config.yaml
n_layer: 13
d_model: 128
n_head: 4
d_mlp: 512
norm_eps: 1e-05
init_std_down: 0.0729
lr: 0.00761
final_lr_fraction: 0.1
doc_mask: true
Each number is 200 + 20 x the weight over its row's rms, rounded and kept within 0 to 999. Layers, rows and columns count from 0. The size before them is the row's rms in percent of the matrix's.

# layer 3 MLP down (transposed), 512x128, rms 0.073, rows 0-27, columns 0-127
104,224,211,199,214,201,179,216,182,231,193,194,185,219,210,204,208,180,233,178,194,182,185,197,204,232,211,159,234,177,188,219,199,169,221,182,220,165,189,223,151,191,245,229,174,203,189,183,213,200,177,215,191,198,202,200,193,166,221,188,175,207,252,208,228,159,221,227,185,201,177,192,230,192,186,192,209,206,208,192,223,202,169,167,196,195,208,191,192,206,240,240,188,176,176,179,216,191,174,218,200,227,213,218,185,201,223,205,179,165,187,221,189,195,199,202,168,209,201,205,186,231,228,199,183,204,192,211,191
109,204,199,202,183,220,218,207,209,214,202,185,189,214,181,215,206,212,207,206,224,176,215,168,185,167,161,206,144,209,185,209,201,244,219,207,189,208,210,189,197,198,201,213,216,210,228,178,201,184,237,195,221,204,210,198,219,232,238,201,166,204,214,211,227,230,223,208,161,228,201,226,189,168,206,170,218,216,171,180,199,223,168,219,214,210,184,205,176,225,211,200,181,183,232,165,202,223,188,190,212,205,171,186,199,159,153,225,196,221,186,227,211,176,193,161,191,184,216,177,207,193,199,203,196,210,220,173,199
112,212,168,213,202,191,161,238,205,203,223,211,181,216,220,210,186,187,225,222,248,176,168,231,198,200,198,214,206,210,184,181,202,175,173,218,194,217,195,195,228,187,218,203,188,189,180,182,208,205,202,228,223,216,213,203,177,180,226,199,205,219,147,225,212,190,198,226,204,204,234,219,214,208,180,206,223,217,191,221,184,194,214,186,141,160,174,175,188,223,213,187,181,214,168,232,242,219,194,198,189,194,192,208,208,186,206,157,187,181,213,200,176,221,219,197,212,214,186,190,172,213,189,188,196,220,188,159,205
100,207,208,208,139,186,218,205,173,185,202,205,220,209,192,201,196,200,190,207,175,215,195,186,267,225,228,212,170,167,204,227,230,214,195,187,193,197,184,210,230,180,217,183,188,164,212,221,222,174,204,175,212,159,223,192,197,172,210,184,171,171,183,188,219,222,202,209,221,172,185,202,238,199,202,212,202,216,203,190,196,172,179,212,212,229,202,208,192,181,218,217,184,202,164,238,189,193,205,194,194,229,225,212,187,213,193,182,185,173,250,189,187,168,214,188,219,186,203,201,200,163,235,202,213,202,187,198,212
092,206,216,172,214,204,203,229,186,168,207,179,216,210,197,192,210,198,205,165,191,218,174,196,195,180,200,210,186,227,170,204,211,202,181,209,204,175,225,214,241,214,236,205,196,190,201,193,247,168,210,192,200,212,196,233,210,213,179,235,226,187,208,198,173,152,222,182,200,173,213,185,205,203,190,191,208,189,156,210,206,238,207,197,176,208,199,186,221,187,210,192,249,165,187,239,193,202,211,171,187,210,179,211,163,218,179,190,196,173,192,169,180,186,214,222,209,185,197,239,149,201,219,193,191,209,232,201,215
101,204,233,185,216,234,218,208,205,166,219,217,214,181,198,189,199,207,177,187,193,212,205,179,210,185,186,220,165,167,225,213,207,205,223,186,181,207,211,178,164,189,197,236,190,149,206,208,203,218,204,183,217,213,208,186,167,170,163,234,199,204,195,208,205,210,214,213,208,213,191,214,214,162,212,226,171,207,177,192,223,175,219,212,211,190,224,203,210,222,260,180,191,160,167,207,215,225,172,203,173,176,183,227,188,231,203,202,206,204,195,174,233,214,185,198,201,176,199,192,219,187,205,242,214,199,234,212,188
103,187,212,184,196,231,199,221,188,210,185,228,206,213,193,182,182,207,195,190,222,192,194,185,217,199,197,217,187,244,218,237,185,164,235,181,223,212,206,208,206,205,194,185,190,200,170,234,211,208,224,185,163,213,215,215,225,205,190,223,218,218,204,188,193,151,205,166,162,186,182,202,219,227,212,212,230,207,177,175,219,192,199,216,155,212,233,181,173,159,208,185,224,207,185,200,203,188,215,177,214,184,225,214,205,201,206,174,205,197,235,186,190,220,175,213,202,223,198,177,234,224,197,210,205,169,149,205,165
097,233,185,167,226,208,198,197,193,178,192,159,182,174,215,179,178,178,226,213,183,213,206,208,203,225,176,200,211,208,232,194,191,193,208,223,212,189,174,216,217,218,187,208,143,204,203,197,163,191,230,184,194,207,174,205,172,206,216,205,177,184,192,202,226,151,203,188,195,202,195,227,162,208,178,220,185,212,185,152,171,186,214,189,208,185,186,216,191,188,232,223,219,225,194,210,192,209,195,187,204,240,204,209,217,219,194,213,211,218,167,219,184,223,174,231,167,237,190,176,224,215,205,194,199,215,203,194,245
097,213,167,212,163,225,166,209,203,198,228,181,195,187,183,186,174,206,214,213,220,179,192,174,196,211,236,197,183,212,202,219,230,209,170,228,233,188,207,227,206,201,193,191,197,183,178,192,192,195,170,219,222,227,214,226,164,234,226,182,183,243,219,205,221,200,255,175,200,205,182,200,206,211,198,203,188,189,219,204,143,189,169,177,169,200,210,235,199,225,192,186,188,206,187,189,169,174,202,218,195,209,207,214,172,216,190,211,193,174,216,215,220,166,246,202,191,187,193,170,215,213,180,208,210,206,190,188,203
102,193,199,184,181,161,175,181,203,210,200,189,176,200,211,203,196,229,197,192,217,152,184,226,210,204,176,198,165,162,200,213,215,195,161,210,207,204,186,227,151,196,155,195,239,193,193,194,196,209,201,171,201,232,209,215,215,206,179,198,181,193,191,233,179,175,147,203,225,216,234,192,224,186,203,220,212,198,229,193,206,182,183,180,188,212,214,211,179,187,168,227,183,174,206,231,199,209,230,215,211,191,207,219,216,201,192,227,188,191,206,200,238,228,186,229,209,220,230,194,229,217,167,218,217,188,174,197,209
103,219,214,206,218,206,144,200,190,189,175,180,215,198,197,192,189,217,194,190,223,196,170,199,215,184,239,203,236,212,255,223,212,209,195,184,166,202,176,187,193,228,186,184,215,196,213,210,216,167,188,188,192,199,220,222,192,192,211,181,193,191,225,172,195,184,228,226,190,219,188,235,170,176,189,181,193,175,213,183,214,197,184,192,198,229,193,207,238,166,214,215,221,185,189,158,197,211,231,194,176,199,207,180,180,203,219,168,172,230,244,215,204,173,215,195,182,178,212,221,183,178,211,219,170,213,190,221,230
104,222,207,171,211,227,199,234,171,190,184,190,194,218,194,209,180,204,188,185,198,223,204,169,196,170,167,235,196,214,249,209,210,212,176,206,203,178,219,216,218,240,174,182,161,220,165,201,219,197,182,163,208,192,176,206,175,201,213,220,193,206,223,191,203,210,213,243,189,188,225,188,182,180,186,162,227,174,187,226,208,219,211,184,170,212,217,194,196,236,231,191,183,229,209,191,172,210,226,189,213,215,180,210,199,201,204,194,198,195,168,189,187,143,210,226,209,210,169,177,211,217,220,209,213,191,181,215,204
093,223,178,190,194,188,224,186,207,211,194,192,237,180,170,201,208,206,212,171,216,212,210,227,170,180,238,171,212,196,193,210,190,215,197,211,195,195,204,182,184,218,219,161,181,158,192,217,187,174,209,214,169,247,188,201,201,218,168,214,210,209,217,215,183,184,199,206,213,211,210,220,229,179,173,204,177,217,196,218,184,186,198,192,202,246,223,186,242,222,190,247,185,219,228,214,232,166,197,204,180,196,179,185,192,167,207,193,182,203,209,218,193,222,181,239,166,190,214,212,212,183,183,177,209,219,181,245,181
097,178,192,175,220,223,170,225,207,226,200,218,222,197,181,216,230,170,178,217,215,200,184,222,216,181,192,231,217,166,173,187,205,217,197,204,152,222,192,220,164,201,178,219,184,210,216,211,193,233,199,164,186,195,196,211,206,178,183,199,210,185,189,159,179,229,192,192,164,203,172,143,237,216,181,177,218,169,213,185,210,208,221,219,211,216,210,183,202,196,187,206,239,220,201,237,214,185,216,216,223,204,223,198,216,186,190,218,202,203,192,205,210,232,171,217,203,190,163,191,180,180,187,194,210,182,201,229,215
087,204,196,206,174,191,204,178,192,212,187,151,188,209,170,186,208,227,196,210,222,204,209,236,226,186,210,191,166,231,223,222,172,199,209,192,181,196,173,188,163,185,189,199,229,200,176,210,207,215,228,211,206,224,203,192,171,220,240,182,171,198,188,205,205,200,196,227,227,205,223,172,227,219,169,193,232,219,186,194,198,192,192,190,222,235,205,190,186,160,156,181,173,207,209,212,220,170,204,219,231,189,169,218,233,174,173,214,197,190,209,219,210,179,189,175,191,173,161,209,213,218,192,166,207,204,204,220,216
100,215,188,196,221,187,214,166,169,216,214,182,208,213,199,189,210,216,195,208,187,166,206,224,183,195,217,188,190,212,198,213,187,220,235,244,188,197,202,235,166,202,194,189,196,184,170,204,172,237,207,213,210,230,190,233,210,199,196,219,203,200,186,186,189,147,174,240,242,184,205,164,189,248,241,178,221,216,173,215,208,215,205,182,205,224,169,214,196,222,198,202,194,236,161,170,200,177,180,175,188,172,182,199,201,188,208,198,161,187,213,195,185,211,193,205,193,186,212,181,211,196,202,217,207,200,201,235,228
095,180,219,202,209,174,212,214,196,197,220,188,212,224,203,178,249,203,196,196,175,200,168,200,219,182,191,177,180,206,171,208,206,188,205,160,198,198,197,224,197,177,175,218,190,172,194,226,200,168,205,198,207,211,217,216,195,236,192,170,192,166,208,225,181,239,220,190,192,231,229,192,187,200,180,220,205,219,205,207,195,226,197,243,227,198,213,161,157,216,215,204,182,189,173,184,201,202,214,189,223,205,196,184,160,200,182,221,167,188,258,186,207,177,245,219,228,192,184,212,190,234,183,201,209,210,179,198,214
104,183,213,201,172,185,194,225,195,171,165,178,193,210,164,192,177,180,199,184,192,220,187,183,198,184,223,216,210,216,220,187,192,223,190,196,182,209,204,203,209,188,223,217,183,177,197,207,219,212,221,189,200,197,165,183,186,187,225,164,224,212,205,204,185,226,186,234,212,155,194,190,216,209,215,199,213,219,171,181,185,180,206,218,203,196,244,192,196,197,254,207,202,201,201,240,169,182,194,198,241,209,227,174,144,219,215,182,198,184,216,206,167,217,189,188,197,224,203,252,199,202,223,195,195,203,235,245,197
097,231,169,225,212,206,183,162,214,232,213,175,198,208,193,188,173,221,194,203,202,180,246,198,181,238,210,198,213,204,217,184,222,197,165,199,195,210,190,200,198,243,194,187,192,206,250,148,206,220,196,195,207,202,194,213,186,208,228,197,179,204,212,230,205,193,196,177,172,209,195,205,213,229,223,201,213,179,223,171,168,194,177,206,181,190,184,232,203,178,207,151,214,210,181,157,188,194,230,177,219,216,217,159,230,194,197,170,203,214,203,178,210,184,182,199,178,205,180,202,203,200,232,186,173,227,198,204,177
100,212,161,198,213,203,212,201,179,221,196,183,238,185,167,210,181,230,199,166,212,227,205,230,243,249,195,222,197,187,241,172,215,179,232,225,202,185,184,215,201,180,222,191,195,244,214,198,183,200,219,175,166,193,175,219,202,168,182,214,216,217,178,204,221,197,194,189,229,213,171,175,197,208,199,216,183,183,220,248,217,211,201,196,216,165,176,208,209,199,214,220,237,206,212,186,186,192,175,183,178,165,213,210,194,193,178,204,199,200,211,182,200,174,200,166,236,186,201,207,207,189,187,185,188,165,194,198,209
105,203,210,209,196,213,169,208,204,199,212,190,191,216,189,151,168,179,197,207,179,157,218,183,203,177,195,198,224,187,173,185,179,176,203,193,169,200,215,227,214,218,184,229,202,240,213,152,247,236,181,194,188,194,158,201,202,163,196,206,231,196,220,174,190,192,213,202,191,171,196,191,248,216,204,163,186,213,207,226,202,193,214,205,218,184,218,231,203,182,230,220,200,213,225,170,195,250,209,192,214,179,209,199,191,201,232,228,200,206,196,214,207,157,182,213,211,201,183,197,208,228,202,183,203,207,212,199,178
096,151,188,191,199,191,216,229,172,176,178,174,172,199,221,199,227,246,204,226,176,174,217,193,212,195,199,171,211,245,208,236,207,221,183,198,205,190,237,211,203,190,209,200,183,190,185,198,178,203,204,228,248,206,208,195,173,190,175,204,194,188,183,192,198,202,215,211,214,186,206,193,189,190,194,226,200,192,187,196,181,208,221,201,190,201,194,173,234,187,211,200,165,205,189,234,216,219,173,227,186,196,233,236,171,245,190,209,210,172,171,220,197,203,229,228,148,185,186,214,192,207,174,214,215,203,213,167,217
100,173,161,184,184,201,183,225,227,191,215,179,214,220,204,198,195,174,211,220,204,220,174,178,225,221,168,212,177,224,222,196,208,217,199,218,211,203,190,228,201,225,178,229,193,192,220,230,194,203,188,192,196,233,185,210,181,222,194,202,177,205,160,206,213,172,187,228,250,181,196,182,184,152,153,195,202,183,226,211,195,179,163,215,182,213,206,220,179,163,185,194,225,228,202,216,224,211,204,223,210,242,198,204,193,199,182,230,196,218,179,170,205,197,183,192,224,191,206,206,205,227,199,196,187,159,203,208,237
104,225,234,178,182,199,229,215,207,217,186,183,196,209,195,216,218,216,178,215,243,220,171,187,195,154,201,238,216,222,213,199,201,188,189,199,205,203,194,199,234,201,231,169,185,198,229,205,198,230,210,175,161,185,211,207,204,220,202,180,215,181,205,218,191,168,152,233,230,234,218,176,189,201,184,223,221,200,182,208,207,198,207,219,188,223,222,215,209,210,206,206,212,192,164,161,192,207,222,182,205,177,179,210,187,192,202,171,202,170,218,170,145,195,187,189,174,168,184,214,186,171,222,221,220,201,193,196,205
094,197,218,219,214,177,204,180,179,235,219,205,206,213,162,167,205,238,193,211,221,171,183,196,205,161,223,194,198,185,200,230,195,225,203,180,203,219,214,212,170,200,206,221,160,220,236,163,208,225,230,228,163,197,166,212,192,216,203,184,181,202,208,212,195,176,198,209,203,199,171,182,186,203,174,243,214,216,191,189,210,190,191,201,179,223,202,220,196,217,177,174,189,237,172,168,206,238,225,201,193,186,216,225,178,218,186,208,218,162,216,202,205,215,190,208,173,209,195,185,171,200,167,190,240,172,187,212,206
100,191,211,191,219,189,221,216,186,209,197,155,209,242,227,188,218,193,154,183,212,191,184,201,216,180,203,178,183,229,203,221,236,219,221,210,190,192,178,171,172,196,185,208,223,208,215,215,208,215,218,223,160,195,231,211,242,178,197,215,201,198,201,159,184,190,154,189,166,210,197,212,194,187,183,192,184,201,196,224,225,209,183,235,178,228,204,224,173,188,198,158,199,218,189,219,209,184,177,251,223,175,213,193,220,191,222,205,162,205,239,188,201,190,196,196,162,216,210,206,179,208,196,189,184,211,203,198,203
105,190,201,176,196,194,211,243,197,188,206,180,191,220,196,198,217,217,206,196,218,220,160,190,183,177,197,192,183,199,205,194,230,233,211,209,173,173,208,188,187,224,184,164,174,202,196,212,220,207,190,199,197,217,179,187,171,200,198,159,198,209,203,221,181,207,216,227,227,188,242,205,179,216,174,227,194,163,207,227,156,183,214,165,222,219,179,192,177,174,215,215,196,230,195,224,197,195,199,196,188,228,192,194,223,183,221,156,196,194,227,224,247,152,238,202,195,229,175,196,214,191,189,181,220,205,215,211,224
122,209,220,168,197,194,218,221,196,206,200,187,202,202,180,174,203,184,225,193,217,217,205,175,195,184,232,199,188,202,199,219,176,177,185,238,194,172,192,170,222,201,207,204,177,153,206,197,214,187,213,239,238,195,201,233,187,187,233,231,230,192,206,194,197,198,206,242,209,158,169,247,194,181,186,206,218,161,218,161,197,238,189,216,195,180,205,208,226,192,194,197,229,221,169,200,217,206,204,202,177,185,209,197,204,199,215,232,185,235,210,202,219,155,206,170,216,187,197,204,233,179,203,198,178,206,185,179,223
# layer 3 MLP up, 512x128, rms 0.0726, rows 1-27, columns 0-127
112,177,219,208,206,209,205,174,195,203,225,216,222,221,170,230,186,200,182,202,213,226,205,180,157,195,214,166,159,194,188,184,191,188,185,210,198,215,198,208,206,192,214,215,179,175,232,199,205,213,179,183,186,178,186,208,231,197,223,216,200,198,232,191,242,216,221,206,185,195,224,210,172,203,208,197,222,234,179,155,217,213,186,209,196,211,176,210,228,195,148,199,210,201,197,192,190,188,211,197,197,161,190,205,186,208,173,221,222,210,192,171,218,213,161,205,256,193,173,181,222,156,229,202,175,175,200,228,186
112,225,219,221,181,185,218,222,172,215,213,198,200,183,232,184,220,184,199,219,192,195,185,220,226,236,189,200,192,224,195,172,200,198,187,200,218,212,216,257,242,177,218,167,220,208,191,213,195,209,206,182,193,208,185,182,198,211,192,176,206,202,171,190,181,190,167,230,202,181,209,203,208,219,205,184,217,199,223,192,212,176,197,214,190,219,209,198,179,185,208,245,196,201,214,198,212,192,179,266,175,191,197,191,235,175,219,220,177,172,198,183,204,221,190,163,198,161,211,169,199,223,235,174,200,190,170,155,201
103,220,195,216,221,227,205,201,215,197,261,196,211,195,212,175,192,183,199,195,209,188,214,201,172,150,188,218,192,212,202,163,203,160,199,198,168,217,195,205,226,190,205,196,196,159,224,175,211,211,190,205,195,234,230,184,193,173,222,199,189,185,244,224,231,164,214,190,186,185,219,192,182,169,195,204,239,199,231,192,201,205,235,192,214,196,185,201,205,207,192,211,188,192,183,202,189,217,189,236,215,191,189,205,218,214,185,204,186,261,191,196,177,164,184,183,206,188,230,202,219,205,181,170,193,167,238,216,184
090,248,165,208,202,180,191,207,221,247,191,197,206,185,218,225,193,194,225,158,214,216,230,210,189,209,183,200,199,230,179,196,192,216,173,217,182,168,234,204,209,194,195,213,193,198,188,203,194,175,182,192,174,189,213,242,201,179,164,198,220,204,166,176,222,186,182,192,255,182,207,196,197,201,181,225,190,184,185,194,221,192,200,182,196,200,165,186,188,225,171,216,232,195,213,226,194,212,188,207,180,216,217,200,169,203,180,214,210,210,189,227,179,249,193,179,216,245,198,228,228,182,201,229,188,198,210,190,222
103,198,205,245,146,203,202,204,207,189,177,190,211,171,244,209,192,219,207,180,195,211,198,243,218,243,173,195,209,192,176,177,220,259,215,203,200,229,173,185,187,218,190,198,209,170,178,232,186,205,187,224,188,225,221,193,191,197,144,211,210,224,197,158,219,187,190,185,211,212,197,217,192,205,210,190,222,211,212,222,188,198,196,201,203,173,220,217,179,156,187,238,181,214,187,203,153,195,171,205,182,225,224,200,201,216,191,200,203,190,181,203,189,173,219,198,205,214,201,201,190,197,216,206,205,179,191,183,228
103,197,189,202,192,176,213,179,225,219,224,202,198,195,207,208,192,216,183,200,234,235,178,197,193,208,202,183,203,191,217,220,203,232,168,227,193,166,177,209,222,188,203,185,214,201,168,197,204,190,149,186,193,203,150,206,196,209,223,194,218,228,237,188,187,219,173,186,231,154,201,200,161,198,181,221,189,196,224,175,201,207,166,225,205,158,200,218,225,233,211,165,223,210,192,169,197,233,202,221,215,194,172,232,228,189,198,190,202,183,209,205,235,186,179,205,174,223,225,202,208,177,185,207,205,203,236,210,204
098,236,190,188,220,197,212,206,193,197,224,232,189,179,212,205,203,162,208,224,175,201,210,161,208,184,188,218,185,207,200,167,174,183,214,230,199,216,202,225,204,185,208,213,188,188,207,205,207,213,237,152,172,226,241,183,239,211,227,152,192,219,178,188,222,239,189,188,176,195,219,183,209,200,199,219,173,215,170,203,185,183,233,196,182,211,195,180,188,182,220,229,213,165,204,197,185,203,165,201,235,211,194,188,172,203,199,229,203,202,191,196,200,210,196,223,224,263,183,208,211,215,195,174,213,202,202,196,175
092,232,245,177,199,235,228,225,190,195,203,222,185,220,215,172,204,223,191,204,217,208,185,177,198,199,208,208,176,186,220,197,214,185,181,194,210,175,201,232,195,242,203,194,198,234,169,220,184,193,167,182,210,193,185,214,226,206,153,184,196,199,206,193,175,209,216,208,210,208,209,183,227,229,196,193,205,186,234,176,225,172,217,199,197,184,200,230,192,193,200,195,196,217,223,168,192,192,227,226,233,206,238,208,198,215,231,201,184,166,215,213,188,173,196,184,204,196,210,215,214,179,148,149,221,193,207,204,244
098,192,221,195,202,219,210,185,203,208,182,196,215,197,229,208,177,198,225,239,219,207,180,177,202,198,220,224,208,172,199,183,188,162,198,200,191,190,188,161,251,216,203,190,218,169,176,170,221,210,185,216,172,192,213,195,203,186,234,222,203,177,190,168,181,206,206,203,187,200,178,203,207,177,181,179,175,164,217,223,238,183,191,224,188,190,208,224,220,163,172,173,237,209,221,199,179,197,221,206,187,191,192,205,198,190,202,202,204,222,177,211,236,178,235,157,201,191,253,185,222,184,211,203,181,210,203,157,210
111,174,185,184,216,180,180,196,206,161,185,215,207,222,205,223,216,201,202,212,216,193,207,167,223,206,202,246,217,199,193,205,219,177,191,223,208,221,220,227,197,208,182,204,185,197,165,202,185,195,234,222,189,163,236,192,186,174,182,185,175,221,211,211,161,196,180,223,213,237,233,210,188,179,179,218,173,206,192,198,233,182,184,206,189,190,176,188,213,182,171,190,229,225,228,217,188,191,184,218,206,171,202,152,181,242,201,220,209,210,215,187,211,200,221,195,175,231,220,210,200,205,193,217,174,178,145,204,210
113,225,198,214,206,196,217,232,220,194,201,211,170,165,224,189,177,227,197,193,207,192,179,212,214,194,222,160,211,156,242,185,224,190,203,197,205,215,205,217,214,220,190,208,192,195,202,211,198,204,150,197,171,197,196,200,217,193,187,165,207,186,187,193,222,177,206,182,171,169,181,179,204,199,219,228,179,234,194,180,227,187,218,200,222,184,190,167,192,220,178,199,205,193,196,169,230,200,185,146,174,211,206,191,219,198,212,229,172,205,195,181,174,208,199,195,206,281,198,174,213,211,197,194,208,225,194,214,190
094,182,198,189,213,204,152,205,199,204,259,210,219,235,193,182,197,198,219,207,202,209,207,192,187,189,196,226,171,176,212,182,192,184,179,214,221,204,212,223,190,171,209,169,243,194,225,205,180,204,238,185,244,192,189,173,225,173,211,171,165,188,219,209,201,190,215,182,200,204,206,195,201,210,222,195,198,198,238,169,203,188,229,227,229,202,191,201,168,189,178,170,183,238,212,171,218,214,210,166,195,168,207,230,179,223,172,214,200,188,225,182,180,186,208,178,200,195,181,217,210,183,197,203,184,172,195,174,233
102,196,218,192,210,214,200,190,201,181,232,227,207,194,187,213,186,210,195,164,169,190,197,235,175,194,158,180,193,194,210,183,187,183,214,208,196,202,187,202,161,200,215,179,206,170,185,202,175,203,188,213,225,193,256,186,198,188,191,233,208,225,174,236,199,209,235,204,228,217,227,194,192,192,218,139,185,213,195,199,201,209,163,225,184,206,177,188,191,179,184,211,187,184,214,180,175,200,165,208,230,201,190,213,209,197,204,211,182,195,189,168,180,172,218,214,226,197,206,177,208,238,177,262,215,214,226,204,192
083,196,176,204,179,224,195,204,243,234,226,209,219,188,188,225,205,171,189,175,219,195,191,226,170,190,176,222,202,219,196,209,158,215,201,197,223,198,184,179,168,227,202,206,187,206,224,220,207,196,182,167,202,194,185,185,202,192,228,208,205,195,187,197,201,200,212,213,214,209,201,220,194,215,176,205,173,211,201,216,181,199,166,215,203,225,224,177,227,193,182,162,166,181,238,229,174,202,196,206,201,190,155,216,211,187,213,167,205,215,172,195,204,167,193,226,264,220,191,226,173,198,158,190,226,173,203,193,205
098,193,212,188,203,194,182,198,199,203,174,204,170,200,187,188,199,225,182,220,187,190,187,181,219,186,203,217,174,191,201,243,201,198,163,221,220,180,171,205,202,155,239,220,204,207,164,214,204,207,166,207,189,227,180,184,240,191,217,229,199,173,197,186,195,187,218,209,218,190,211,199,167,205,185,182,195,198,223,210,207,159,229,212,203,229,200,219,216,191,237,201,189,203,208,181,226,210,226,205,236,212,195,187,139,210,183,227,223,208,227,186,202,218,205,168,164,188,181,186,245,223,219,211,188,187,206,220,231
095,190,194,207,206,224,181,195,243,234,165,196,198,185,207,201,177,236,186,224,199,204,201,177,195,215,204,216,180,192,214,218,233,176,234,199,181,195,206,189,196,199,201,206,239,195,177,223,181,221,206,180,194,189,193,173,215,210,200,208,163,212,202,193,216,180,179,160,212,202,213,230,197,185,227,210,189,187,228,211,191,197,193,201,213,193,202,184,192,218,180,186,206,172,141,230,221,217,205,209,207,215,242,186,211,193,229,246,215,188,183,221,180,218,239,186,212,219,196,185,227,182,126,221,203,192,209,195,207
108,243,193,219,233,219,195,193,228,240,199,217,217,201,207,235,204,200,189,205,236,202,202,187,211,235,205,218,185,213,203,214,176,189,182,209,168,186,234,185,189,232,210,190,232,229,198,195,202,212,177,196,218,222,180,232,187,205,191,231,208,191,177,185,219,195,203,186,242,188,174,204,174,206,163,192,184,197,193,203,200,181,221,196,177,157,205,179,212,149,232,175,218,194,185,206,225,172,232,219,211,195,189,201,213,193,225,163,204,185,161,183,205,226,213,191,200,193,179,208,169,171,214,193,184,172,179,220,213
100,192,178,244,211,251,205,175,198,212,223,191,201,228,182,214,204,158,206,198,207,191,201,206,202,168,217,225,177,180,220,197,175,233,209,175,210,206,224,234,200,186,178,232,172,187,219,212,192,176,198,194,235,201,198,173,233,214,188,153,200,208,178,195,197,205,223,201,234,183,192,205,207,231,226,223,192,221,221,192,183,169,189,179,189,242,190,225,179,209,223,217,198,201,195,182,211,203,182,220,180,182,230,184,181,209,205,188,188,225,229,180,181,221,201,215,183,225,191,184,239,219,168,209,187,177,169,206,196
097,247,214,207,231,177,175,217,177,176,207,218,220,174,205,215,242,206,185,191,228,188,230,219,187,190,216,187,219,195,212,202,198,216,191,181,187,196,228,196,202,161,194,207,222,216,197,212,167,199,195,194,247,201,190,216,164,166,190,162,196,236,213,202,179,176,187,206,197,219,213,227,234,212,204,174,218,217,192,195,210,189,230,202,180,214,195,187,167,241,191,197,202,159,183,237,223,181,190,205,220,177,199,196,188,230,192,199,150,212,188,172,175,205,181,206,174,215,227,219,227,185,208,221,209,193,197,184,204
124,216,201,226,224,195,201,176,183,197,201,183,169,222,231,199,196,194,201,175,200,231,197,165,214,185,166,216,207,197,191,214,179,198,205,207,185,222,197,188,146,218,170,190,201,198,245,198,210,215,187,201,177,199,219,191,196,183,167,232,230,180,197,223,177,198,197,165,213,194,212,206,199,190,243,171,196,217,186,219,215,171,202,222,195,201,197,199,212,201,204,214,249,173,213,217,188,209,229,217,225,172,172,174,183,215,229,222,220,192,168,199,190,168,156,216,241,200,216,195,209,197,225,224,163,192,226,189,208
095,204,188,179,161,218,197,154,216,244,212,230,208,214,199,254,202,177,166,212,201,178,203,157,218,195,189,216,227,177,212,151,181,178,214,205,194,176,167,218,227,188,213,179,199,193,208,206,197,240,198,191,187,213,229,188,213,192,222,200,214,195,215,210,205,173,220,187,223,186,201,201,187,216,219,205,169,201,208,204,202,210,214,216,187,218,195,189,206,201,172,183,201,181,225,164,144,221,213,186,217,191,200,205,168,183,231,178,198,219,221,197,197,212,197,202,249,214,219,176,193,203,214,187,213,228,187,167,205
095,180,220,209,205,197,229,180,192,193,190,198,245,179,229,198,221,207,185,186,202,204,216,215,159,219,190,187,216,181,199,169,180,187,177,193,180,182,226,215,197,220,243,211,222,206,239,161,191,168,199,197,205,183,186,193,237,193,201,220,216,172,241,218,238,215,232,169,198,201,209,190,199,215,256,203,179,211,216,175,231,210,231,218,204,171,220,172,218,180,188,207,217,186,192,194,191,181,188,215,201,183,209,203,198,190,183,213,188,188,213,225,210,226,215,203,157,170,179,218,214,182,166,179,205,208,179,208,177
115,203,238,224,206,190,168,180,192,173,188,219,215,182,219,178,203,175,191,221,191,194,193,197,161,162,182,232,187,194,175,211,169,250,173,224,192,195,213,163,202,215,223,216,226,200,202,187,205,210,197,208,218,207,194,208,180,194,212,230,185,200,188,198,167,218,197,242,233,185,183,214,202,219,223,189,201,214,206,207,184,179,194,181,170,182,150,205,195,186,216,200,169,170,188,231,238,203,186,230,179,171,213,195,234,198,207,223,211,197,212,165,195,209,189,216,221,222,193,155,227,207,229,199,197,205,204,203,181
091,191,199,223,184,234,201,226,229,241,229,172,192,163,191,217,221,182,203,200,185,215,172,195,235,200,217,217,205,204,203,201,191,213,187,174,200,190,211,187,223,207,207,188,222,163,201,196,218,212,159,201,166,215,233,183,204,225,243,194,236,171,168,195,192,180,203,211,220,151,179,208,169,193,171,165,208,189,228,217,170,204,194,237,228,194,196,177,211,198,227,192,223,202,233,210,198,221,169,176,179,206,202,183,200,201,199,209,201,229,206,174,206,183,209,201,205,190,166,218,193,201,235,173,194,176,198,193,186
093,207,154,206,186,201,211,197,171,188,223,209,223,212,184,183,171,186,213,214,221,240,190,169,188,174,213,193,207,177,182,201,190,170,165,209,222,175,248,204,228,182,188,155,217,170,238,217,195,196,178,192,206,215,214,195,219,183,224,210,202,205,189,226,210,207,210,214,205,169,223,203,213,201,190,193,207,214,208,172,243,207,219,200,191,171,180,212,216,192,196,229,195,164,201,251,189,199,210,166,188,196,202,187,178,223,211,182,223,165,189,233,200,211,195,231,216,189,215,183,231,169,186,233,196,218,209,187,213
108,183,203,232,198,230,207,196,208,226,224,199,221,173,230,194,176,183,218,193,215,212,209,176,218,188,181,212,169,206,177,205,179,158,202,196,190,248,222,196,188,175,198,181,239,178,216,213,181,163,227,176,190,197,217,154,227,215,203,202,194,156,186,230,196,183,192,215,207,163,176,202,188,174,195,196,245,207,240,209,187,193,211,245,198,191,227,155,181,205,206,215,184,216,211,212,169,226,188,199,199,195,210,211,196,198,190,166,207,196,188,219,188,223,180,197,194,178,227,179,214,217,192,201,195,225,225,215,205
119,197,230,206,196,183,193,180,242,211,197,222,195,198,210,212,194,190,249,212,186,194,179,206,214,181,222,218,209,202,194,187,188,178,201,205,209,218,220,176,211,223,222,210,234,157,228,215,186,153,194,240,217,199,189,139,208,179,177,209,151,188,197,171,186,219,223,203,204,178,194,187,192,211,176,183,196,194,178,167,242,205,205,193,179,227,170,206,169,225,215,178,212,215,228,206,234,229,211,206,203,212,214,186,193,190,204,194,186,206,212,165,204,211,195,173,224,227,213,188,196,216,202,206,177,227,224,177,187